Each number is 128 + 24 x the weight over the matrix's rms, rounded and kept within 0 to 255. Layers, rows and columns count from 0. Numbers have three digits each.

# layer 11 attention query, 256x256, rms 0.0655, rows 90-144, columns 0-255
104106138126096100116108130139116115137105098097093114115141133111134109140129084096127053131137098152146123140135079185112105133130110149110094115121117159119141119106119097122116128168103124138134134115194160129130118111149162082144132173139171116125134123128079147116080121114136127114180143142093121130108165135115126115138084128126122127102163143108125117150134151154162165147121138136159129122080125128137139113131082150104146160151167131151125169112141167143115121142184105127156107126108079095163102095144136167126132143126110155076157114112152156084082136168154109123144104066096135115138075127144091075193174143147102121095085137114120156137108129142146159127135200136115148129162110110098134136147133105134106092146122157098161124124103155130108101093126106
107131102102077152145175120134128118151133168072125178096096120102117096090110156082118197103160150146133150171133154094097133149112140112109103144138124115150128126114111120110151155130091137143157122137108114131134117115090115140132134135099154162123144108145121130101178123143151146144121145114093129129119130125119119154151088126109108127131099126127146142139177109150152100138094104111106116130151109098111128113112157138128109092127107124150131094122093117110123153110111099133114092130151161145128104103107079174141100088126125104150139142118164148091141151140162129143118117093105102109161121133115118138108112113148096078151072132155162126094136161126170122119139113131106137120169132109131105176121132146110116184089153153162111068076097088182149151140126117
090160133139102155147123084118140110111103109076125150121067087152118142164127133153148118113095114120159135177163131154133131197152101118130127087091134092142132126108157114126112155133128114130151118081115118106136090104084118090094166107155128117140121116121127120095081098169145072130138154077091173119089087140176116166129089134129147146107120113121097117113187111125130109095096181135088152144108111093133118159134176167104132141130153162096121140124107082128138139138166118089099087125121122118170090120095141110151160116089101120109150131141105164110159109137116118117104134143166133176110108145107082130127161099118120163121134126135135133097110121129124103166124126105149131135124170149134144131160113155106126150160137152107061107095111131113133096109105145
122115107116151117120066073142099139152143153128096135161132123127125149107143117142120073133123113124123127118093144150129129094134149135120141081156179174132202136137099142145135125116139153146121154140137162089112101110103089141146145138110153070121121067126134096172080094172137047136124063133146138147141085101094164112134099123121138148118118119110120081155164141130099133146138142122135115113122160134135153139142121125141125156093103141120132145117111114111141126154139122139133101131151160159115110150118142150134139108131150137162157139126133135108105193103102091119154137135140160110154171128110100136147115102150150127141108132133141125116127129106129108107135121123159161107081123143175106080150119142141115132132069166096160161107130128164153165133132149
141132119142107103092108200161135124108129167121133182165216111140155125126117125168162098103097118139132123140107125125156108166136149136138146170120159127192125175120111168105127123134147131137141155140121077112115130154147138128127160104127138107090132094117100111114153169130162139095167134118133146129082105135169093089074116152119110083094112114158112146140106111148117130096131101120134134118112194145109107151108132127142153109136116099124099141114083117107123137097154130101132154083157197128093119110110078132106141145103178199086122173126119143143118139139135118070121137135126140090100165112139119134085131149155148153159118118120130108121146138117093136132127142106080158109109099120121136117120178110128137136117125141148093137118127144143148104183091150
110159086111118143176155168136123159143110112148125094162117141084121131161107139085128114116129121171107119142101098112166124119120167131118094087126125108142145134136115162086161113086123127114089109089137129173123105130120105155110167114152109134102094110084076091122131112117148137127124147128153116118098108132159130159158112121098155117199135122123134156163135100128169136136166106110109147148136141137161149120145152159186124174148108125116135101136127156150125125122133125136118124092093118136155148103121081126091131165159106121095134143149109131165145139137150153149113160122131154143134133088107124130158159089139151118114147133115150108122135114137107127142157124148116129150169148136118197148093167101127171156133099153126150089148117137112152146151145164
132122138103160142114099120107128137178124152159137074114106144133074095132079136111131153134118105161172094119118163150125111134144137137163121088095100116098154105135157128119103134145128125151099101163080126136106133100119092127145149148151132083152124122164117184114169154100146106085100122143109170147151138130112116148150116109153107080148130109152119111113127103151148103124111127119115123148118134098098107110154092101134134139118144128144135146143139174173087146134129118152095168150127171153122162147122133099139154122148145130126144124143071130128135141130137110114145166101127154109156176126165145125080112155125101168184137173167135132132116126115126123102156113152174127167114108121152150123132097127122105164162147110176153115141152112134101130120111123
142150117129142140149127175141107139160128149089101115112130125161171107139121158140119117155182115134139154145142130158140132152125120148113103124104183168140129088146130176141136129132079140104140166125150116117114104135103174111155130133140129139138126116131091140149128133123122110140100143102112128100085123120155153114159141181091104134154123144133099153125080134156090090154129121109136148111145170098145141125144111121100120182143133081156127129148088122139116104124083101108170112110124079133132128089156152119125153155161138134093123150125147140147128125119115106119169135074118142112115117079160133141120057116142120127131119120167119129154107108097146103087117058132102121128117136119055120136137126127165155116112152127093110112132170122129147126111091122
108144113139149135138124116174142089142127160130132090180152112155112148118121112144129083140103157107134117143146126081108117110093117120133113124130164106121115157159184134083174114169148097111121129158134141130134151098162145128134145124132115141121131111097148111098166155165147137099124173086183093140125132152133124157143128103128117101137135185123152132115113131164104120131146133119124140116093164119112143110120150141134086131110117095144134136110167083115111120148129139199175128132124125122145140149111161141129120178167080134122145082157129142105135140098116115155140107100139137123161150114131112103142122154172162167138135135131123168142132094123137135130147133138150107165171142156101170129092162158082133109129144143134074096164233149112137136109120083
131132166165097134131110126177145115130142106126129125117135147130164069097111130113136116065118125080143144165087132123120160167108184097145116156117099136101167140118107119099137172178113135121125112068141127123129135126150109081136161134119155127140143108119089115126127110099118145136141116121148099132144147120138183124084151126140143134154131141090128142101135136111146102124137140151085136092145086105138139140117112151138092066159117126113132169112125083152140139118081114110125168123125134131142124110125149120120104113118114168124086133161161117102137177189143117148144156117129103071074127123107171103106100155077108152120084110131105147130091181149155139094137122059109156117122138151082153107094153148085133107116139101150162123137138120143162106117147128
111132094099135153119102159190099088159112117118094144110108139100141123153108116112147161113124130127096118131121123173105133113113164149143098129155157103130146127098149136093154132117111099129168104166155085124148155145122155133119143131099117086172125171117123146097157121107158137124097137095145127153108110101089115136110111107142121111113111108105094129147158107129108114151126124134090132147111140101142111139154092124166140141157083140184110113121105105123109123128136134123133075126153090144110161127143108167115125112115151135186127134073138086215137097143176186120130137130113136151097139140118089176156140157134130108116067175132127128135144118143116116119108148106176155105140117156138148120159117133103126076115098138097130132124126179111131109130094110
132152103113130114111164185129121154126142115128153132111131137183115151144145120097119111134126150111083120104088132090175105134134134141096127126123125100084148130111104135119101125083107151132104142174129099088128100079153102103146114155162143135103112114132136121138099138163144124109103120150119106114136100162133128133138128112077138110114140120136122135120141143148114133144114117164111125177145135145116118121167140157105152124147118183140098111093163074147127117110079165137132140087134081126102127137131153122085133116179148139120096150085107125161149137134080098131128086149128134144154141119150127143151109090123128158153094135147140111058122130165147121123106173099133105116128149091105147118114119106090164110122151133138087104138129143094053143072106144
115161149098092102108128088085110147117130089124138125117079123083126115095149127122106146115119127143118119086117085133109100106145136156151130137125114154118149081134154128132119136100164104119098118152127147117106152109104130132083106117164092110119169114142159104143130146091119131157156149111111145140150096118147137151165140105159118089086102140140085140099146143133131190140157154137157153107124099172127159137110117113123132135129095115133121134135180094116134155127054137130135118155147084124078124177131075131124175140129136091116140085151149098146157143150110105138108126108094181147126157125075174154149138157159170085139151146093144122162153170134155112102165143102095124137083129150112128138122130107139178142117121161166111133113123198086124108130166116
096069089120108126135124160170117090151146075112111165144147167145094113161101103145143071109152136114116159108134169111158116129109131113116137137081138131150140101106094106155159150138141159131159164086118141105078125109122109122132106106159138118126159129144122148139089139120165112121149148101178126101151146138096118143061130141121108147161108099158141125114112130149071117171127094121182170139149143092088149118116130068116086161148087137102106085118139158154161097126131132149127133122149149091131100159147114135105119153146159150066126124087127090142200121120120130132086120115120074117165113120074121119134107129146177120131141131126110072110131083188180145134120130116082137110108133169137110149108151143141128115127134127117145134100156115126119120122117128
144166120097117131125083127134154140093149101125120121120134135199122162081177177123173126134107151151134137137114104098122136146150129131086108131084123144149069134120145157123124145118134133130095127073133120118154100134132103171139163104122156105171107125083123104115128128064136138117134109134168138145175102147096140142123104104074170102118113133105122124136149124146119113154089130146148117136113156146113112131143143092133125159129131141169131174118147135114132127149151117132079113193117072079137079136134111087114125111157118095088162147120070141086112119148143121113113142117104152125074146117088138104095154129140157131151086137133110098137108107123140080134132151156131110108176113112112101117132156129144135124099085120149133091147158160152163106135154101
127138163132136094119143154102102149164135101154072119091131129126121119138100150147158123148103091188132151152116112175132131149063087104143147128135143064112137142109128127134140129101143118140120129128132123143091113108143134165125152130117105113154127138138133117092184108149144117132149119131124150166171143134094097113112121154159164122128127128129136112143137129118125117119119141182113169087110161157134126116154137152138171110125166101111128135122126114085146146123133117138132114098151143139128139115121113166103140152124095087144143108105127124148145171118122115120089142091093119142135108156117117092116155150089146109132109118120137149182111130142133161141148096145138127100157124160118090091101108124134134149135140112117128126155153149122100169119107144
124153085125122098088104103138163167112125133133105109103127126167109088140149094140127126129163127135112155118156133157096161123149149129133105101131143121126112152098125149090068112101130115104138111103164144130139102139115114096128091158129108125121109142150129118109111120154144178090124152151143144150121168138116126138124147150145106127158131116114144080125091141112096142133139128127101120126152120120051174143156125185149136125132106159148095095123123127122162115154150145142113110197112147079119130154118125136128119138174120093126118134160113119084152076132187141166107122108121118096140121148141122125139112127120101157148110125085172182149107156119127114123149104113158132130116106143139082129121148123108133149099151130166121133101138119143127161170159141
131174106146132148137116134133110149161087115165131108134167080139144115143140099150111130113135162142099115120170106071128144073154129143126077122120121097099147141149120128147072170079147171136116109165145117131137126135182168132142154157171132135168143096131127122132096120140102124105097103124141108123121150093129159143131101140113120092140101156150147124148146107180144141091109126093133131124177128113129119117134141151066123133076087092126170141119127154112140061119135112102169142108145109139113134115095161133118103092120127125127137116131158118108138191086115114105141116111144150104140096135108142187131087155165102077135115144100152118127104197135108105083136143139099090114150095118116104145133122119126122097130130092146119108140121112119152112124130143
111136102121126144115100148117118148097099091123108130187127113121139151131133089078141138128089119168110125134125155097087090130136099124189154141132104108124111111155151144131135156150115082133092177169100078128146111120128117151171112106180084124108126088149140108113155110112068131143106115144131084169119138148163151131093151137155135112142124110119098110105114177155124139119135151117167108145114124121105156056090126174135126135147133135151177145133151134125164126143098101080106126158125105129157093114147144185161166125132147132137147121165134125150155134135130129098163156147114156079127102183124080115144125117131128149143124128116147055146112130115166131133131172099109126142125092109126133103149093135147133101114114128116109108158117077099115151112105122
124146127152151129135129124129106132115137094155128153125104118093120128140131106119097076144137157120157124075098122140135154108114141129114171121136119112108149132097179108119116121102133122132111147157088153114157139124122128136115128160163171148134116136106159139109065093152126145121166097117038116132116180122159100147126132104118143120103120145140114151115149143138139108156167121133111124104080145128096146134113115092153121134084179167154163137119128148133123159156099123146134084118138158139119108142101172121154108149152110138113153131140191156139127112109138120078122140123155114115145158147123131132115076143153119148103101079106150115120160155097145080125106117130099112119122134135132126137103185134110124145125085164155114130137148096107145141123078133
130134145111133117111155077140163140145115120060169130100134082138103098134087150125198119129148128130099121139143111138137092116101114113139127130117137110107153094123074089144088098170147088089136156115122146105113143135138140137124177152119109152155126140164084138125096147103122117159094150119079152111142134118106102102113112119166180108124138149132108143148120115102105138103166173136149091134091110156126169155086114081106115130135115161126137131122111114150141180121132152140129116149105173115152113137180148087119140089103106113130174141097160162111129145138155131160099102140145112110123131114151128172144139131141099167155108099109145142139137129080137128125115084150152161093144120139105134143146191149097153136118134109089129142131137139160114101160148174
147147120153138124138129118137147130103135158132098095118079117121097140136137094089140181127146154141115104119126153149135172144121117132088137154094093144124152122121106136079040164140095112147095150152104151131178152117130092133140097117091116132190153059113108129125108183133151103147165106094090121122131097124164157141060099152141110143104083136136117110162130144059105126084152083121125104138104164131122119140097152134191120120100154139100140149151106144118142138124098131087107148120150146137139116136094104131095125134134094148106119095134105134110145089138108106141100166127112141121082118135129140109112136076142110099130125145138142114144125128106146134162122175145128150153084108130140124148149121087151099157151127113127156144140131112175133115136110108
121121127084109085086094098151126156135155108136158135152099151108120110123154123152170172095119084176159106111075138149093131157155127128124139121136097153105124134133109083097083138080175130147170084160117124143148114118110145149137129116146153183105115119118130125157084147094156150155142118138128160124093095174115099111128119127163139140139163153145146101087089104181160149128136154152118160119149178087109124133059135116156127110070168134077104134141134095135118069163100114140176136100125111127141132123151123151143112099130153148156158140154132127147106145095113113145111109111095088161132117120147131143128107105103133163149138130135073135127118095109099146117103144153124132150099147110134115128147155121141096120124124117102111121086143103154145155115132120
141140128083120106112129120166160123106110145140117139162091146126122123092110134139154120152150119125110136077091142115156158161138163100123112150134131075176117137096105117097091103126110130136124137120154134108132129124146139092128132129082127084104140149121095141066095114149114123113147107133104130102104106111129136149134113116140118162165104103121142123101133118066097107126146111193156108126162142172125112129136114138148168159148102081130157100077132166088120166141136099136096148136164133142124102124162119145147182128118141142136149127145070129145103147133136181132127079095124158127135101145106172085121187169143142122134135151125137096089115113083100134127101087152122069171179113139122117134145120108111107113111152120131143108143085118140135138109151107
142107095137095123126122136134108090134128148096123160158094124142091112086116164117158125118104129118146166092142098077109088151084076152142129150109155133106120155118153145146087080112129101078104128135112118114087152141126102184150115140133164096112171153097114135104076143150134153135104123140151145133158115096139077140160147141122119139160144103176116144087133101140137098128112142116184136115134122104138088108151140128134119109136128142162120099116104135114168125102127137120153118074140110111112179112117163128109071148133127102134137098153114141085142123133149143131160096117141129094091129110131161157102149137154141150113127137129124127154133151099150119144071113108091160114122069143140106115122166127129117144112148106113176084127125135159181121123146108
089136134119096082146140130144130175137141135140108137151139124126122140118107127145103157099131121136158143162100126105087123140114103121154138141113109148135108128123143139110142166140135092163138102181182142112126136145118119101183158107152169154120164157130162082182127123099153110101125108155180103104104155118118125103134105146111104104104150133105106104125143161132123165103170085124169133129160096135151145133154135118072120131092180137109128147130163095128131132144136122087117136122128157122159171105109105123178161074113130122152124117154109101161116112115144127114084124119134142135115143137153110125117116162118123107141125124114073074142166156111165129126113135115150107135146119156151161146120081124147123128154152153209148099159112110136128112152135113
115153115140093115135171109135125141124092079140151128131116150148149163135143090085116161106142166102102136133147131113136143163146102075108103149134130121140154141155147160131106096157144085164140147130155126122084118083174115091111140137133141146152068149106130149137067099099133126091097135114139112118114094146161131114093155111104133134154127110094124137131095154104089124153126130130120108150147131116134171161150142099160083085097137119089130097153093103150157117154155053096153128120147112193131124137092105115164113157175137114138152132085128120110138141168096108139166121133082172126138129144123156119147162165159132128117105125125154106168135146130130124153119164126119098118131138146142129162120165072149124136140119103126102115088155089139134113136145133
119120125141153099138121127108132130117100108125148122166138116172124156157157175137155140111162175107127137169098130069132090172146119094152152119101145143159176140124120121107152159136081173063115108135138119171078094147110136106123110168101145173133128119106144127090167172093132114093158114109135107150145105134131094129134147151137138114138090130087108130107159124173145174108153127133134121143157141102104160164137110147141116149106120101147115105107093136124165145114136086140096112102100110094114100142129141152088093134096168143132132140129113146167147113122143115123135161142109135116144139134125101109122137101095088107160083113132102130123167141109145108148141104137094129112142126102142129120164093118146122107121122155146144096133135135146105145086123108
118161097123174142128083143123146141133142096118125126119127130146162121130121131160142156083136102140151117137126125152112138111134157092147076105153114104133138104161134116089110091088124143091138136146112117148109130102152140139103140145111155157146089118124105103112085115098156155120144160120130164182144112137115144079136102128164084095120159110114109120131106153086126170109142162193151105114098098134124133137131130153113116160076123114110113161121148106115107134140100149107104120151150176151155149173137126096124159115173136141141133131130099108152130127119139105119152135121132105146130087146112096158085125123155143131096119138113146173134098158146109100133141105108125109141173144094101134136139111146152114132136092090160135096120083054134115139118084100
091128131120082135129116117111154095128156159119115144112103121126113108117137119133135099114156086118184131110154124150125164109159149131158128115122099140134073087116142165140145131160134125104112109115152160134148139141144167150148144125154148095110105096129141126124121156144137100139114132117113143126145128108138094110097076170125165102152148157144134145119136176162143124167082144097160158134147135163143094130130089131155110127148116128129119110099106077160141135139098166104183102115118125150153129162126154129130146138133120146130188092112133130173114095129131107095121131114134111146114147086154106132117147091116126129120115143117122122116144121118125095086091157108156143154121173129142135120143090166110143101137155144156116152120134219145116125148137134
111109078101135110144175117136113109117105137130114131132140129150137155112146132108152104186124131124111121094099163140135153171124116102162138103132144167133131181096102149129066123162087157109100150113105117097141131128087123120158098093155089148119119109113143118095102111142119140108116118127169145106072118130131137105126156107160162110107112123093129151134146136117143135117099126132126146064113114099121116141096131133109094105126179161125140129142103117136112163149106117157176093111169158105098139116149110127104114150150157121093150159131150079138123143152146145138139133105175133140128137135146125179192145184115119130130159102119186124098129113118107148134162126082165141126103099104130099130164130112167152101121156136134095122144098195127152126066158151
122186155152137145154125112072124134104148126126099112110146149129143157179125141096148155149111138123147120110151168081149116123114131156110149111119113123160123073116125125115077096096138112172161125177138149120110129162110113119136120128140138124128116143157128149139187141148142112122113118080129093120076139128161134171111127115134147140148080119128131124107120126159133131153139127152140070130145103175142124124116121179085127136146123131108096127113083130109145094091151141147096121152158096098135138164166169129136119082138156173098107127080105140131170141117098111133114109109113105122110175144137098119138161118112135113113105129103129140130138133125120123122137172125152125107115172126138172107177132145143093081136132101165154104140108111163188117184144130
081126116109136135171130164093165141137102121106102148142109141156142114114130122160129129096193145122114154119109147125167147140156101151138167142137172115124162099127145111126146148162119135150085125144132090130112136105116139177161108109133105127104151126078132182071118089131123159146148137155157158174126158120150125119114101146098138110110104112160119138146134139109125136104135096134165086153076154118146166125113111134108141146136144121156129150132134095115110129139099132114112121105131106125159160105122104117124111128116143150142126132135077135083104105108147090146139067136109114161107152097100183130143111102091125166159109084118177131146113150170134148114115153136150144117124111118081103119126109143182119112088112123096139133115118107140129127121099144
156124102100129139128159102120165100132144143188143167132085145111102172083137176115146100161133156135136112157186144138136098111141117170132147131104142100182144107115137139147143151133122145118113132155102098135150131105153149162124150121157093125133165123119146168117109119116137132096119135146081103126101103127109127126091105118148074150164109118116133101123131086129083178124113111152111123087088168086127076165103146142120143124097145122160122135119122106129095120196098083146117113138145104136116127169121127157097116112104100146110165159194111113145123112150102180174114145153177121142150084086164116101122071132097151125108112136149162089124116114122156126120135098093093108096096148100065123161099179131089130118138140126121099111156105114152135142102115122
134112143126144146137115107136152156080098164123076142091131155089135099086091101087134082107109154109112145116140120121135125125101147124134150112130109123160120124108134113141123142170097130111070132162144152160127141119099110106123117122139108120113146104128122123114083120137138127094129145133124144135123079130139148129167136095167134136123078145122107097118133080144127132109095145093097133147099141088141148143111117117101129097169164110086151130134179140149140093059132093127166134105117158127117133182145120126136118137137130118109152146126109136068051102125107113117104130118147188117132116104157112090146153122132104122106107173119134165155171114109125136140109056159109133134171139116099099119133119168137110115150123090089123112132121124145109124128103130
111137119136112145092074133113099115164105137122100140137123165126110103149129116182172170129143115126110146109157103186147111106095140099134157104155141156091128116105126120103091154113108137095087141123151117172135164113142088109126134096106090108118132168133176126158144089133131151114098106136092123110146156148104128152156111104124112147148124162135094122158104122120194157141114129112117116122120079141144142162146150107065080118090102141139173146128143091138092109155179085090132105152128161126156130153129146143122111120128143077122126117125106127138110122110130154134129164113102094150126153185155103093141117158165144135119157137132155070144147144104096145125092186079127162167117128196134126144140125108107151140123160134104150104093154166143119081099087114
094160103157087140149139164121122110156176139143093132145148141141135111101128094108162136147138131116132102138127089112135169104124094149101118028160113168141179115117088113113131108110137118127094117081074103108133141134082124158156167164175145125127139104130136147151124118115105153100129132116073124104126146135155109077066111111140132175102105109138135116140137167142130143100180094131161147159125112109140149134132174159174105127104107142138127102139162109162126131123138104091086098131115128142115120124145119129145135132111116105170122141135171097172131124138122153121112110133164114106112136157092148115142141135087113094163134089157106091073117102160108096132125118098137108095126144086122119144118160125132142158133147071126164088128147166124109167134114131
124090126136136137143156106153137161133149127144158128108074137149135136135102125090113146140159099093138075106118111123109101128159134153142131108132120147118135096111152123111074126100172120162153115155105144147105111138141124161159107144085126109102141137159149115155141117125146091137150132127104116129167143112118091158075148116134093138168136128104165148153159139117121104104136124147114145132093144130109117119054145090118080060153143121150133156133128117129145157158164136066153135128153187136113144145128135126134130144153117100100158093103100104119130148118149154155138117108138157056122151132146146138132117116193151144113111118094143151124106128086146133132093143136122094153101151143113118115179180145127132149130155099124159099106142083104123119107124169
162137146114087088124096146123137130143106142130158118131154159173141089108103097146112110099117072111170121153125139134107094051119149194106132100109132134120128116085092136168139102117100134082126153126134151125086125152147105138129100105155153136091110157143158119125082112128149129088082100130109143126162127132140117100140136130129087099144090157127131104122126119121104143147096141141140107140124129099148145141134078150118110102111132157098117132118162107124116104156177115122135128135131083126179121132125123093140129111108135149085125084128136129074113130134119126118156161123125141096144095141136161129117119103049115131139150131140090116089128117105126112106121113143130155138133116094140168127114111105136127118140103124169121130139142161145119130088103101
162139129154088170109126110093157201113106124119169123148131053131122108117116124125123130123158163145127146149118118154095116148112155113145146088148099130127111129103086123089144132131118149145128089076115106155169107120132163156123098155149132103133121123153141084130144177123109122133124102129131135117123102170140160128098156125111158099141110141124177136136148131157129146115118134109129147105111119113103144132146098112192118118098132097114123104083123164140118132117100111107128113145097144137130150098092136119137082180131128114084124150156071171113116124136117136093124094104103137138121165125094110162091146156145150141125143122115140146137111163110113151144144163129134108125117133111113126147101137110121135107076082089116127099107129128115152098156136136
151136158130103083110127160134119176160139117087142129129094131167137098136098120157138124115113094134166115143123128157099114111110143189111120148162121109146132123121093132127119143146116121105122146097135143144120147136148134132151131120138107095107130122140127136115084145106129122109100148128114126135121136140134140145089108133140139104147137140109121129163114166138123127159128125155158206141121125095141160118121135131160135145110141140126114115112131131152121133117153167077151116149142084128128135092107099123127126132113129154118122115126135140104119132151102094122145135154125132108131084121133124131128134099090135151114109127124133134085108087130118169116138135122131142149115140133106145131133139128125123123131128142140133139128146095105120134133114131
093137135155126151142183117117126167123144129115143128121113084155135127135120140128147108129120124155120131139126143098141138173144129096169129116134125098131134124172144154078121138114108131116107106101116136145143093126130151157097123149138103112167135153141114102115160160143125153147129116106154146112109126140148122137127112132112165117164134125110133122122149131131182138120131111130145124134122119104136125101114121119155137132114124090126146152119136127156153144123121133123113125139098123154097137147109141163097104125144127129134130160112101137167134156116131139137127103128108117163105125106128089140125133177146141127108092131134149130151130136126148083139101160117125113139125124152141077144166118161138110120140122127112104124138097131128154115158138144
095154116192169166138170119105144146101118124136123109102115130112095135129099150104098133143151134184126080134085128122136143123150118117134066136132146125103143114159130143113121142136148115128112127134119136107127135136112121120153111127136130144171148142145137113130139118129089132141145122151116093110132096148127119146150145126118129111122142129125116110124113134090119138106123110125094106099129129080123103139096125157137136173157075108145113141159138129148135172080105124105143153118100125153099083142131093135110126127152113107127132168120102132158139106117107136145108123145127132143109149146104108159124127152169123109118142138144104151124099098113110116152142092171138125104111114109151096176114146124148120125119133161102093118103124131166135146141142103
078139092113136105119116143178121101110122142142103144089127185115115110151150143090117134143120114102121134125107133116140133144145108115153102109102139116106113149129120131086135106147148137119142124153148107108076117132139129148113124145142140110099150113126109135094109134126131174142086119102118108131151150107109126115131126133115111112127103129122141138149097143140133120104150123120141139135122126121135080156134126114107111135147145138172152143139101109138152141138131137121106169073124119076096088144108136123136163104152148139153121106100109075141148110120091108137143126124127128099143096169147093106126128110112089119109117095146110117137098119117110127132147121130128114137115123141116136142099112149115108145132133132110163116135133146146097155137142123
132122161149166147140137165115156154124115174120136159143099154133110154143121154141111092129127084153154133170128102127103093119131104132139136137170121192097136147117112161131125149131153151119116154130120133136120168122122118163157166086159114111156137127092139104124145156110136117108134113162161119111137094104117074121123123139133123121121115137123116123121150124133082142164102150136129155148131131091163086104137129166119153116145120133147133166162143127141091130131126112113128093126128124133117127117137122139107124117120128124092117169117136128120152122132102131107154129139109156106102134108127122135135119106112112147102115136129117113118144103107105119129102130110117105119116141120150099172123114152133160121140149170153107122141132118128154144110124113
095124143162172136128141123105160103119126147116134149145145140127136135130131131129144117136125122099086166141071131112160163158148147101125125172110122122161114115123166104098146142144100136147106130154099075142149153123099116156087113149123132113155173132119097136126164129121151141168129121127150089129107131162133093122079146140123148141105139109144113126097104135122155099137153126147122127133162107132110098167106127099125124119173157118108148120153131143143177152135107126105092122134137148117137132171113153173121141133152120137159134157094108146134165137111142123129133129101104110137128128125090101116094093175185111127081149106124145113153098137132120136115149170117137117110104116144166145125135135157145110152144116144120091135129088131141109116136132095
074138078118161108146160098101121098101124154113154139114116115150096166174106146092092164166097098104086131083158092143155150125102118144162091107165124128130098112116085132095156142143090069175111152129143062117112127083111141147173166131112147119122129139182186181124146097151130134110119136122126133126158116133124106116141125187119153103095088090109128144127110166173161114121091118125155130122115119091121139130137102150137116140074131097129149123137176065124088120159120141149122133109130099130147117110129106113134138127142105078148113150102114125137141108110110088091120144137135105128118175139120132119146123113092156118109148125145133102140108119092124112155173105134147128126155151183149142119111160124177130134093108111108099170154140075115183116159186109
095125080122121157114121140150126113091162096131126145110114159089152128150101157107128121143146140127185072113131130125100137120134117138125109106144130116125132129150140150050078126125107170136112152105073143131120087165142099106107142130135112116195110146088091121131170120139118166087161137121111127125104116177109146116116158143119158161126071117120124153108147091144087135155117141122162155139110101098108121102133148140146104103106118125149140116119092128094112137122128156112135141096107150105116135116113113100158160148118129161105131086096145103130130064122139098152101096169085158086097134132147099101131148141165117120115105111105138145128155181111095161141183126130134145159152120147110117142125122097154113118104115174136147092157124131147104100137119143
107116144168177177125139099143162100117118110101112116137146128129177126142137145149135126151108145139109128165133106139128163190144096133148126147126131129181138115111146134115154124151146129188138138138108139150162160146104104138128112136097108097168130114165100169120159145096140139110125150124162130116127099108115118126119121129165155163100154160109094120082141142105090101127128158119106151132113126087111131132127089143148108160155119114107170115148179124163154139144113126078086071117101149186128120118093126145159146122085104108083224133102132142144133150109121128127155151150113069144120096149118108123111145131137126154073151138143099114140152116089145129118105131113157142120081135164121150156140118146166100138132129112124096149132122130100132108108162108
077111143123128112128174154122121091092121130103145139119102134138135111132147145108124105146144135093116159054116160109122143103148103085129108128144167124153150131160147088073135138114108097111124153137113123136108124141136133090140124140160133138139146133144151101119202110140135120129119120140066166119142132114135099161086120097163107124102150096150118132142079141135136103122186141117102095123139130154064114142119162133068137114155109118186154098176125096104160153112148111109100150179140123114110106161096133132118172102186109074161124126113104126107125133135151095128136102092111145127120144200168119126125115149130125100104134125107120119126122143123140152162159106161155131139092131130148129163114112136109082126104120096160149118098147129145113139148124099
091103129150178134096149113130140115143127120158158123095112094118164163131151158147142105134097159099141091129141087108112126149153137099143171133124127125143168102142157080122119114115131150155090074166081144119122156128103109098085138128116125137159144126144129100170097151139142122145136134124116108118095140159104143159114127132124115162155162116174112145141132117145091139126101135115135132162164129100106170125142148122133133149171107123143140144136130122118129083125099153153142082129131150179154166138142106121128119150125127100092153138144088136131135126180114129145129127157128095124138153100140170147115122148172121117120101143149107094144133087134150140101105079093114169125130132164154132174136096149099091146133148136142143097141143152158135103150147118
155142140173146164151162160084136121127138135113131113120164116118140112138141143083123047101136121084150168107078167100197164118095163090124117138123139135175137116096143085103123144127131102115096119118152120128153142133084124117098122112146089153111167145087095139108144145171127117165115159159136079149114130132149089136108098050183149155101157160173092133139130106104130107088124175123117142126150131146155113127154134089114119103154119073162163160120121119141159137112106084123158143146120099142136102115118126143144092121128129135117180126117135163096174140149153168108134142120133135138147134052106127127159121126176176088127107114094142122162106140155134116143103125129118131138120108132132130113162122134114161174120161153140096141138087162139157167125107127
121140104239216211126131102109155125117128105128124122122108105127126163132146135084134083108128187153113115135127095103131109174131144175117167097160132150084120156131129180127127126166121149079156135188127131090122100134115094103112136110168146099136100108130140092158126108113176146099127139109134116158145143124157101169103137103086113160107160116116107126134096157113152107127084114153113155155067151121164146148149087133157106090148114173141081156132109128124131133160147182170137174095138121118134111147099154134165136132081139125110098126145158098137115130121077128167130134141122131114162114160158124110147145111124134190156125097133089122135156109124121097127132037060144187133146115127101101094117118096127110121139149104108135134162151084111175109105136112
169099077117209124121118122114156149115127142143119153138111127112111143143124142176147142150102125139144168117123172133130168135157132141123156165125148147142147122139067102183141131111140131129145155109140106117129165124105148097110129117172135109130116157126112112109130125124135123152118148156162141142118169154079151118129105136099120118159140140119119143107135131185073125160133113152101129126100121129145125150118135096156171141138190163115106098142126146121157146124098143135092100154133145167110165153093149163092129130088089083117160106148065160107109148105118115102147102142106104137123134131125100128117159099117127126135118159130105087108153124140165169107149149123130093097107157133167114150177132111098169143130170089131118139150105095172126136143158108
095116089113144139189065164137088095093154130130179114149156129132104137163108158174105138162110155102161094115128235116161136134092124162117105103104153137125145165106126130114088134107147131144131128148121187087122151119110091180113085107134083145114122123095149156068066133157170104141163118113136151129094145227124192128123097128136147135145122143078150120102143133119129156132161166095131103089127152167132136121131138159123106138167113110109077149054116109115077086117132115135182088146111108187143125141134155171149107114118113172138182115138180171070159105146119121099178128144154154104193121121119119082101166143141146070112079122126131110127086111085139102126090114093113106153150126130119179119110160105065175166170106168179054116127120152160159095095105124